From a checkpoint of a small transformer trained on Wikipedia.
Size: 4 heads of 32, MLP 512 tanh GELU, vocabulary 8192, 3.89M parameters.
Architecture: LayerNorm before each block, tied embeddings.
Training: a variant of Muon for these matrices, 5750 steps.
Each number is 128 + 32 x the weight over its row's rms, rounded and kept within 0 to 255. Layers, rows and columns count from 0. Numbers have three digits each. The size before them is the row's rms in percent of the matrix's.

# layer 5 MLP up, 512x128, rms 0.376, rows 266-315, columns 64-127
092:128148186133152121146117135107139140173098104101120187120088135100130144151210084080160129102149129089123128162149112184195122127124146126152088145125105146108094141108144112160095067151227082
099:121137157122170132130142105137091135167099149137107086142183116197180104151129099185180116104110157181176098152138068085123168113079099141105115076109133044176141147176157198127099109123124123
096:121183113119151115151126119121176150142147152114157157138151106147061146207103141128128124178099129119147155101176110132145152168125156080123130140170152141104101123104091165147164170092065138
094:116192122125148133097161201136228165164220113109133144119187116115126087100119114108192125169094128150096091153149137119072118155145159115160131147117112087178088074083147137104115141139117103
109:112121162157175223145150167112085097125131130067184144135082163145163123116161087103149161095156115130058110129155149091124146121093085168116136138171165147140090151113093137128097079161115084
107:105105067163185113133126119137114122115128150072127126131145141157110100146195143177084100137142100127104154150090130120066083095135164162067146166182131184163122063112129197110128096113173061
101:116120116109115174095174123142126150195140139174180147089113150190123155120187111141201145109154116109114181161170112139154090087104108168144061136117098189123127162158099075168133113052142134
098:158129158182142161098121113100166122109110106162157144074099180109181120157079193192116132082143116083150117115147153193088103174164112136128174133122111099137043114120128059089135069083130118
121:212154124085148115082135144063140118053159128137109121123171097179176139143088169111131090137134080095127132109097108172065175110102132144136145111186167189139149097205083146083101116133125133
114:125016141105124172132082092068079159170092121149116105123084101123099148136147145228135170091124155134145109116210160129084083134144089141141133143102129116133068140117155168114053170136164100
096:155088112128126059144190148098153102119099098132182134125085133125116181157099175150096076132073090154143097073138115110149174148140126132154114132146121137123106105146146157117172159169131156
106:116156154125185125164156159118066121071179105099152088085122146189168129135158121082132079090139101128184118115116158145119150079120129089124076102226144116151093125113092117182150135101145151
099:157077114045143096150106163225127099116158152138116153084089130123119107142140154114159153161140127143160127101106083128085134137165152107113143053133138113097127138098095076158129082089106053
117:177067122126090114141108092114074148141148084107152141137063106151104085097148172154136101155121143134161107112039186091120087077121152132123159124160164133127125106146101136123140113084188170
098:049170121114077074128145146200139122131130086196111094164140103200113151068088137098099193163082134144215140137133137128124109126129112071120041135167097136087060142135127136138107189154101173
090:129078124144127133155087099134164120140140083138128163115127134135101091106111131125077125169143154103190100101064118099122109141141174165167157114106160107078196152155130159166120100138165108
105:113179133131165123062068148116171133198163163147142111097121088123118118136177144158139176083120093125121107116075208122158150088125136140145073136099131107163146133126150119111099186105140142
089:129143173109174113141094091100101191133089109118146117180166099120183188173083174116130142126164146138172136150161106114106144181094154199138142103105079107160116111137129097085132083127094136
109:141146120170083128130141148075147156141079099194094107078149151116088132114066139095161169143177069136110152107109127155101124141148116080135154103120137109173157169197095111114122133151093121
101:086127168118115139141100110125147153157122085159153094093139116142133180099143112151163100097149164130078169167168168097134114178108130158174135144099157131111106164165142140151102115220092147
102:184085149144141147129140148074152117177146089131150151109102129137122109130145128104147150098153207060106105123211063140082150113141126131145085151055093127142146166137131168139099130147118112
116:104147124120143136137185120081090161090134084090131109164154117115118098120132095112151144093137110103171148109131108130074176120058102055157154110127135142169125125124043170109124175154112095
099:097076150192113135084088100145082152137096119157088122177068165127128099115126092128179136176149130173132140140085196119130146119135152124128149124171155134122116165168168058204070120075104075
114:090159179120055135177135133166161143157079088112143112092150060104118166123080165142090114170133097087213165146105162143124126118137138106123152085117116095149111121157172131105115144103137102
086:172110115142131120153073142166163137134069093118110136138087091128156117094121191171107128106156141126173122083060101156137104132078148160173078108103121165080091147094093050113166173124083146
088:080163163115102093109142111096169147155179126154113120085104157115067116066146097104126097187149157112105120156102163130112163116089158137151179099137076161038169051167115195083070134146120121
098:136102119137112122122114109128050175143173157068151105132122097167071119093129163201182099132051173097103124093140151085115098114106177123123122102156134180100082092075119126141074087136143104
103:125167095135147149099185213147163144059157167134135084165188155131141147143125141070121134131118091088150106091128135127079171158128160186153146091117140139168064096121074119157155145146118170
103:167103161106105184173154105123155167166101143138169115169097140103101100134123125127165121083164078177123120165128124098221092114178062160095095082145159095151064193147175075102116088102093145
099:125165160118176153118096124088187140121172177138083120116144103109106090093152088138093132148135104113181105116188151159100153104039178097200125148133125207111095089105082110147191064132126108
100:116124107141193093141133166141166073111172117168130092137109064136106175133171136096165126114133112111180108081071162142107160169175139171079181127168105152070110107128102116179098119154121141
100:169118110113129182177182086127173151118099186119144089198142156141119121175090047158091150077164076120087114144144153158123077105136142115143140083120135130138155144180147155101117144091120090
107:095118160121134112142126125107153168142157137153121114105109136085123143191188176141180147120162104141172074141049085105148109155150101052131148112133157099108112130142135135111114178121155110
110:111083162114041140110138140138173092131130144180118162116184161182184168133119100145073136112222129174132157099074108130166108136093109101206161149112129113143168158150110109137100107122122097
110:100157114162159115068165119151134179181122117096156112062097124184139121136107107107103111163113153144149136146124114128059114122102137215111135092143168140109169145162189086116131114053131139
105:161115097067126191127169141151115112200109137121147137151101144164071103131165072123130060197132115127107086134160165136062104144081130169132157121195183170171118112111097078169138089095075116
097:071145175057161111128096094081188085152089115116132062128106090119138098147085108149133145153103126112136150136164079200123145127115115170135139076151111133070138101150117182042124088169151149
098:096117153141065115144138099114113184160113130141126104127146145143090121154091121128153160101134105103137064129167115128122104076117170097150104052187176150119175092144095116143150111100129167
096:186134101127097176119111136125163154171145162137109126042108064184082077187147149140087126171159147136137053136170083111097094182109105076153089124125132124135118100143109188154131108075131125
103:142055149159147144205162101098129113150162152107127125079133138172098141150151094130171113141108140185141143132140099170158123143121126160115103127079115185095154152157149081162103135167055123
091:133145147144146114123141124088157129150116093098156141098172127119085069111163124087074152176117091130109169117130126092119093080119122163107157058119089151114191180143108131115123109159088126
102:182163127082137106102179161144159119109147117175122093153199131104137125109140105092121124145143112158079189134129012136087120193145160168126122133157157081115122087173131123146092161110094129
097:111128173165080174123112127234116150124103116076112138139149123138215155113100153104120134077171098162113108122144084108193148140120119141101180157144117116143091115117088069133105080099131138
100:111124166075097096090156083135153083160162142109100113152095101088116175140115099137147175108124111169147113130137155165055152182125082160109110108145139159037113111128083149109112114132103200
097:160158141134170162108179148130125133138152079118056142091123094121126134081151129123066216107121084191088143138081152137180117093145129079199132108108106121115122129185109089154112129098104123
108:100117150133099074131132165085160124193098119132119111133112194164123123168174129097105162140150101163184093146181129081158167170111070156135107070097105110135082128126143101141089180107173127
108:103173196173097106100110118105137088138112144115118130047128112113161140146085219121166138099088115144220135149139088161111185152105124140196166113123126184101062150111114092155085182121107163
094:119137188110132060133172189097137150079158123129114087140120113141107083148139121141115118109083098164145150124116111133147123111136156129035090139199109102146181137163104116089162129162075090
108:178125131117138146127119178092141126109092181138108179149088114173095192123200149158130146114171137129131159165162088110100109098105176109165089079165061151175049130183073152148101148113098165
090:106138102164136098169150149131133166146132099119074102136131108189165128146091114143151117076113113207156080089159075157138166079126114114156142126133161132222169126071120171144096171128202148
# layer 5 MLP down (transposed), 512x128, rms 0.176, rows 266-315, columns 64-127
086:144126148183124155123119169016126134064123161079193104157116120130133128122120104117111084142127075061100163127136073145173111099162140134101108146113131118207154113155146104103161107156102197
093:165096201138170132118123075136069156115110108114152175131200174111109117150133080102118166193143127155116121070092193096120168111137085135114113102169135072098106131177126111209126159122097114
093:123117109128067128086183122120145068165097148164129151131129164122191106142136108071117106104093111111108143135086083114145128112164084197146167184141083106115145124210093104082135100100133125
113:042173158149090127115133116141145135150139181172144114129143125126092079107134151133079166146052088088176108142156115158163107148111114095148136143124159168108189127122112124166152118232180097
101:156111151103144154111111134116209060145186126093186127124127151083150135101117150055151155097116105094077108179122132123089100136130142158122117115155130157102099118123130122122119099147137140
108:128181139149094123120093140055064162126119157128134110200137107138066147163164115145099155108119138148080139159138136121127157116100111103128214207118154113130216097119139157129160091078137101
096:083112084147108137116146148161118138111087185157139120111129127106062126137154088126101102077106124112074164124127151174143110183100133109114105097169136168113173144090189115061113139088171069
096:125174131132110068061121138158103158117147109206164114197130112112096174118145123131110143129105161088127143088160155091145157119163152132107082090152117119174118148192145201120119185134122133
110:071155107133114137141120122106100155129133168140127116104069135120134146119118176141120208113105106119116069151125076195114213135102150104128093116145170136153136151133054161114147143070176082
117:199125155101130137146120060151157107137145146137117065140136098166113061054119097131158122122124169120126114097110150082115125119122148115123125148097103103093153171182156147162072092192088164
107:161102111131174135140144098089192111137194112187143114123070146113164123112177171131126117175120114112160173096110102153075145141119132143091112099103080081157067086117105102147156133070082152
104:172083104111091086180118113186146119188172119192074138119128138131142174122102149138144113089121155144088100112123089130099171137131129109104128141097079144095150139080098157058069082068097135
099:111155135174113128091136135098133155183134131092168141168108103180106134081136115106127140107157101141109127136180189188154102119155111090123143097136097133163166142155153127110085150140124151
120:152095099151167086076136178128108107096134140125090132097119151098209178167195071158119124134147079132145149153177149182160167108107058158088113078109123112092164182170157095138148125163163082
098:121115173136162146120134138141101137118153134129184105080097107116165156129130159142104074032133149037149153132163170141111105044113141140152126113137119131146143127182104104148068124159203098
083:120098155115151117087129102134170113086167111122147156148093145074137151122174047125108133178088127168130120133154139154127122135187125059067127128102123145132138136136119140199137161162143124
109:170113137159173076101071125180097138194105126162100036125116091143131122129116185148113097154158127124128121215116171067143144132130096103103177097091185131117117161085112118095136166104103075
086:103090186136110148122106172087179114061084141175208132133081162119135113117150145168142160183088110112119180180185183167135111178118106072123070109101117111137109095106104068104119107139130134
105:124138163117108109139101195162161181174133161101111144062087124099099110114162146123083137145132108155103167133129125170080109136128126125039109150063089128146061144155117168128146163161137128
106:124134139136192066112157082120091094192099165142139162130090167131144191128181097145124133090122146124158117106127094145113147128089142164110147107087116164133139096133166124095218132160108109
095:092136104115125150145123110178120158069118147107061192105148076093180182117068130134111119092148057183130128151054135135147187077156107119063181125197133112117084162144131132148106124107152141
116:106120100108089146063145078131138125158186122097137089059080115148101173089165149130140090143110169107138131165126103130102181128145157081116138170125151191082143131092067126158133166131146087
100:107130151079124150152070086137119127135159098098114134169110102147061138138147097094141138155147181170096143109112173183137110119101106156064114111116110149122149103106122144135122046107157195
119:156110086159118176103148113136090149141127075116140158159127065121218154127133142179108128100123142126154154099104183077141125164163133060174182087134160141185121114108169142185152133113112042
091:085086102153135092173159075074023144155131139165150147120150110092128102127146107076093156134091147104058182140194124146147122102188076101098141120211112103104142114117125069154149094138162132
090:112121098051191139101118187081168118107087133150139153111146152136168114136083084172134204165069179153117079146135136105065083130169140112120182148110138108162133150105123129215150144110140157
095:188117098101118134126131089108139089126192097147166136125146126084179166109116119122096093111156177104159144131146109128117137116091181118106143118049120078151111168103172113087153160162134106
098:138132053114154125181093129091086117091163159159165129115133164138188144057126145093109161110148170149110153173089127131100167098070168188102117092155078143136150103127149155150127073115107127
104:179088134172114146090120165194104156123165139193159113174148117092134127115142145072209086107120160106156119096082117089078106148146115119192139075117127132129157168137130140126136101130172094
104:102153165127095142166095152077190150157132165137139094119127115161105136111122107178138133153169063066159135140175119120154118090130110145157050160112104124146122084162101173118137094124101139
114:175161137125104171119063124104110129166105137183193207073140122158142099134101088110160165122219085077146177084152078085151123164052147078074102142138090077153150125136093119142137143167124112
094:086101142086158100127166130078171111096051139138076111153137144143134091152131090112129148152140114115107155114165132123148108122157087150192088069059108130154124091079170066112177106130124141
109:177124099147153168086113152071094098134146069172119106132105116125155102180084121103086203167146127103096131093168192137152159092106148151148141120122128113147177144154106127148104065061164086
103:151138130184133146129159184117111116168163140161169125131102137117166081115103132110156122152101201129205126048117145147122175136103136148125138158179180159150148085117170071143137109074107130
105:174109142132081126139104097099144157083156143164097173196136132078143145165211161193113115116115089093109133124155152158164129108091160143031087154030158119131162137125126070158103200159109154
112:142136072145108111146117127094109147088146071164092177138154189108119115166062146100111114116159134143124179103178134110118116056132117136149084146101107148175128163135122127107151038130160113
092:104099110060142171079064157129104119177165153111107109151087187121075116157136099153098106134134104177155133147108151125128139129141137123084071127135163181153138127136173099091160110118111144
089:149102124170101072156124087169151120112147131160143119140150158123150146149162122121086092074132147173070042124081148125137123112123111128095141097072144111146149138161097089128070096148109136
092:110164102095129087126141115149143122139110080101113121126066136051171101094120160019151171130094096139097160112186139136148109088129166213099087178121139141145121130121136124123202158157191160
089:167091112130148112095111129175133045124071112101145113162130158149090148099086147078126110108142103188139095205142095112100144156126155122176179103111115105081128144131159121049121128082126147
085:184105186079099159154140130152104093161079107144184104111093133159159142113132121119114128089151101157153136139123088152144155188132170103171103169118109177126128071177134103129115092134091115
097:067095103161118128194148122087120192089153126152116097179074160138133149110154213150085110141139127146173072164120141147130163111145153125148120128101121134111122080119096131129094101155144154
098:144135143136115143171142102098106126127164109163144146119131121051140195097130014123085119125100121123142127174130063129103110113132147048097164136133132135148123138088131149129118094137157106
094:152153125148171070102163153141133047159090114112097176099119124129123145109141069132148098061067129086140198110142146135125118143145126084079165121128142104124180138047168168152155140138121146
094:135182168099114127131154149141101155120063110216134157130137113169111059191121096104121114109083120151108160062179141140194118115142073121123121185165146132087125137127143097155190152107104165
106:086175144092150096139048113108093115182128117146133111129112116117145120174097082136076150145135159132131121113133087104118079231070139125167090114188114152088096077119129145129149094150131138
109:124097117167101134137138137182069138192173115142107141177151130074138180095102074180148113100194161146139099095153098089100148114068097148134159114113102126104119149088181085070130154122097144
085:108141143117113070078118101177123090139142093082112140167142085045091164148109197105124154114065141145167112155120112141099155064091144068141179114151143140151157128143139109080111124091144097
098:086152161118155070097108181124182127170149080119115163091127124058085090028100083155074116135124144163129111130128134102133143067125153139144107157103152074167147130151197166108129132127091114
091:143189128105094087092160111094153082191150105146177177119105138132163130091124100129105115134137148039153135066108088159115125126138167064175200136172100142119108131104125101200137116085080158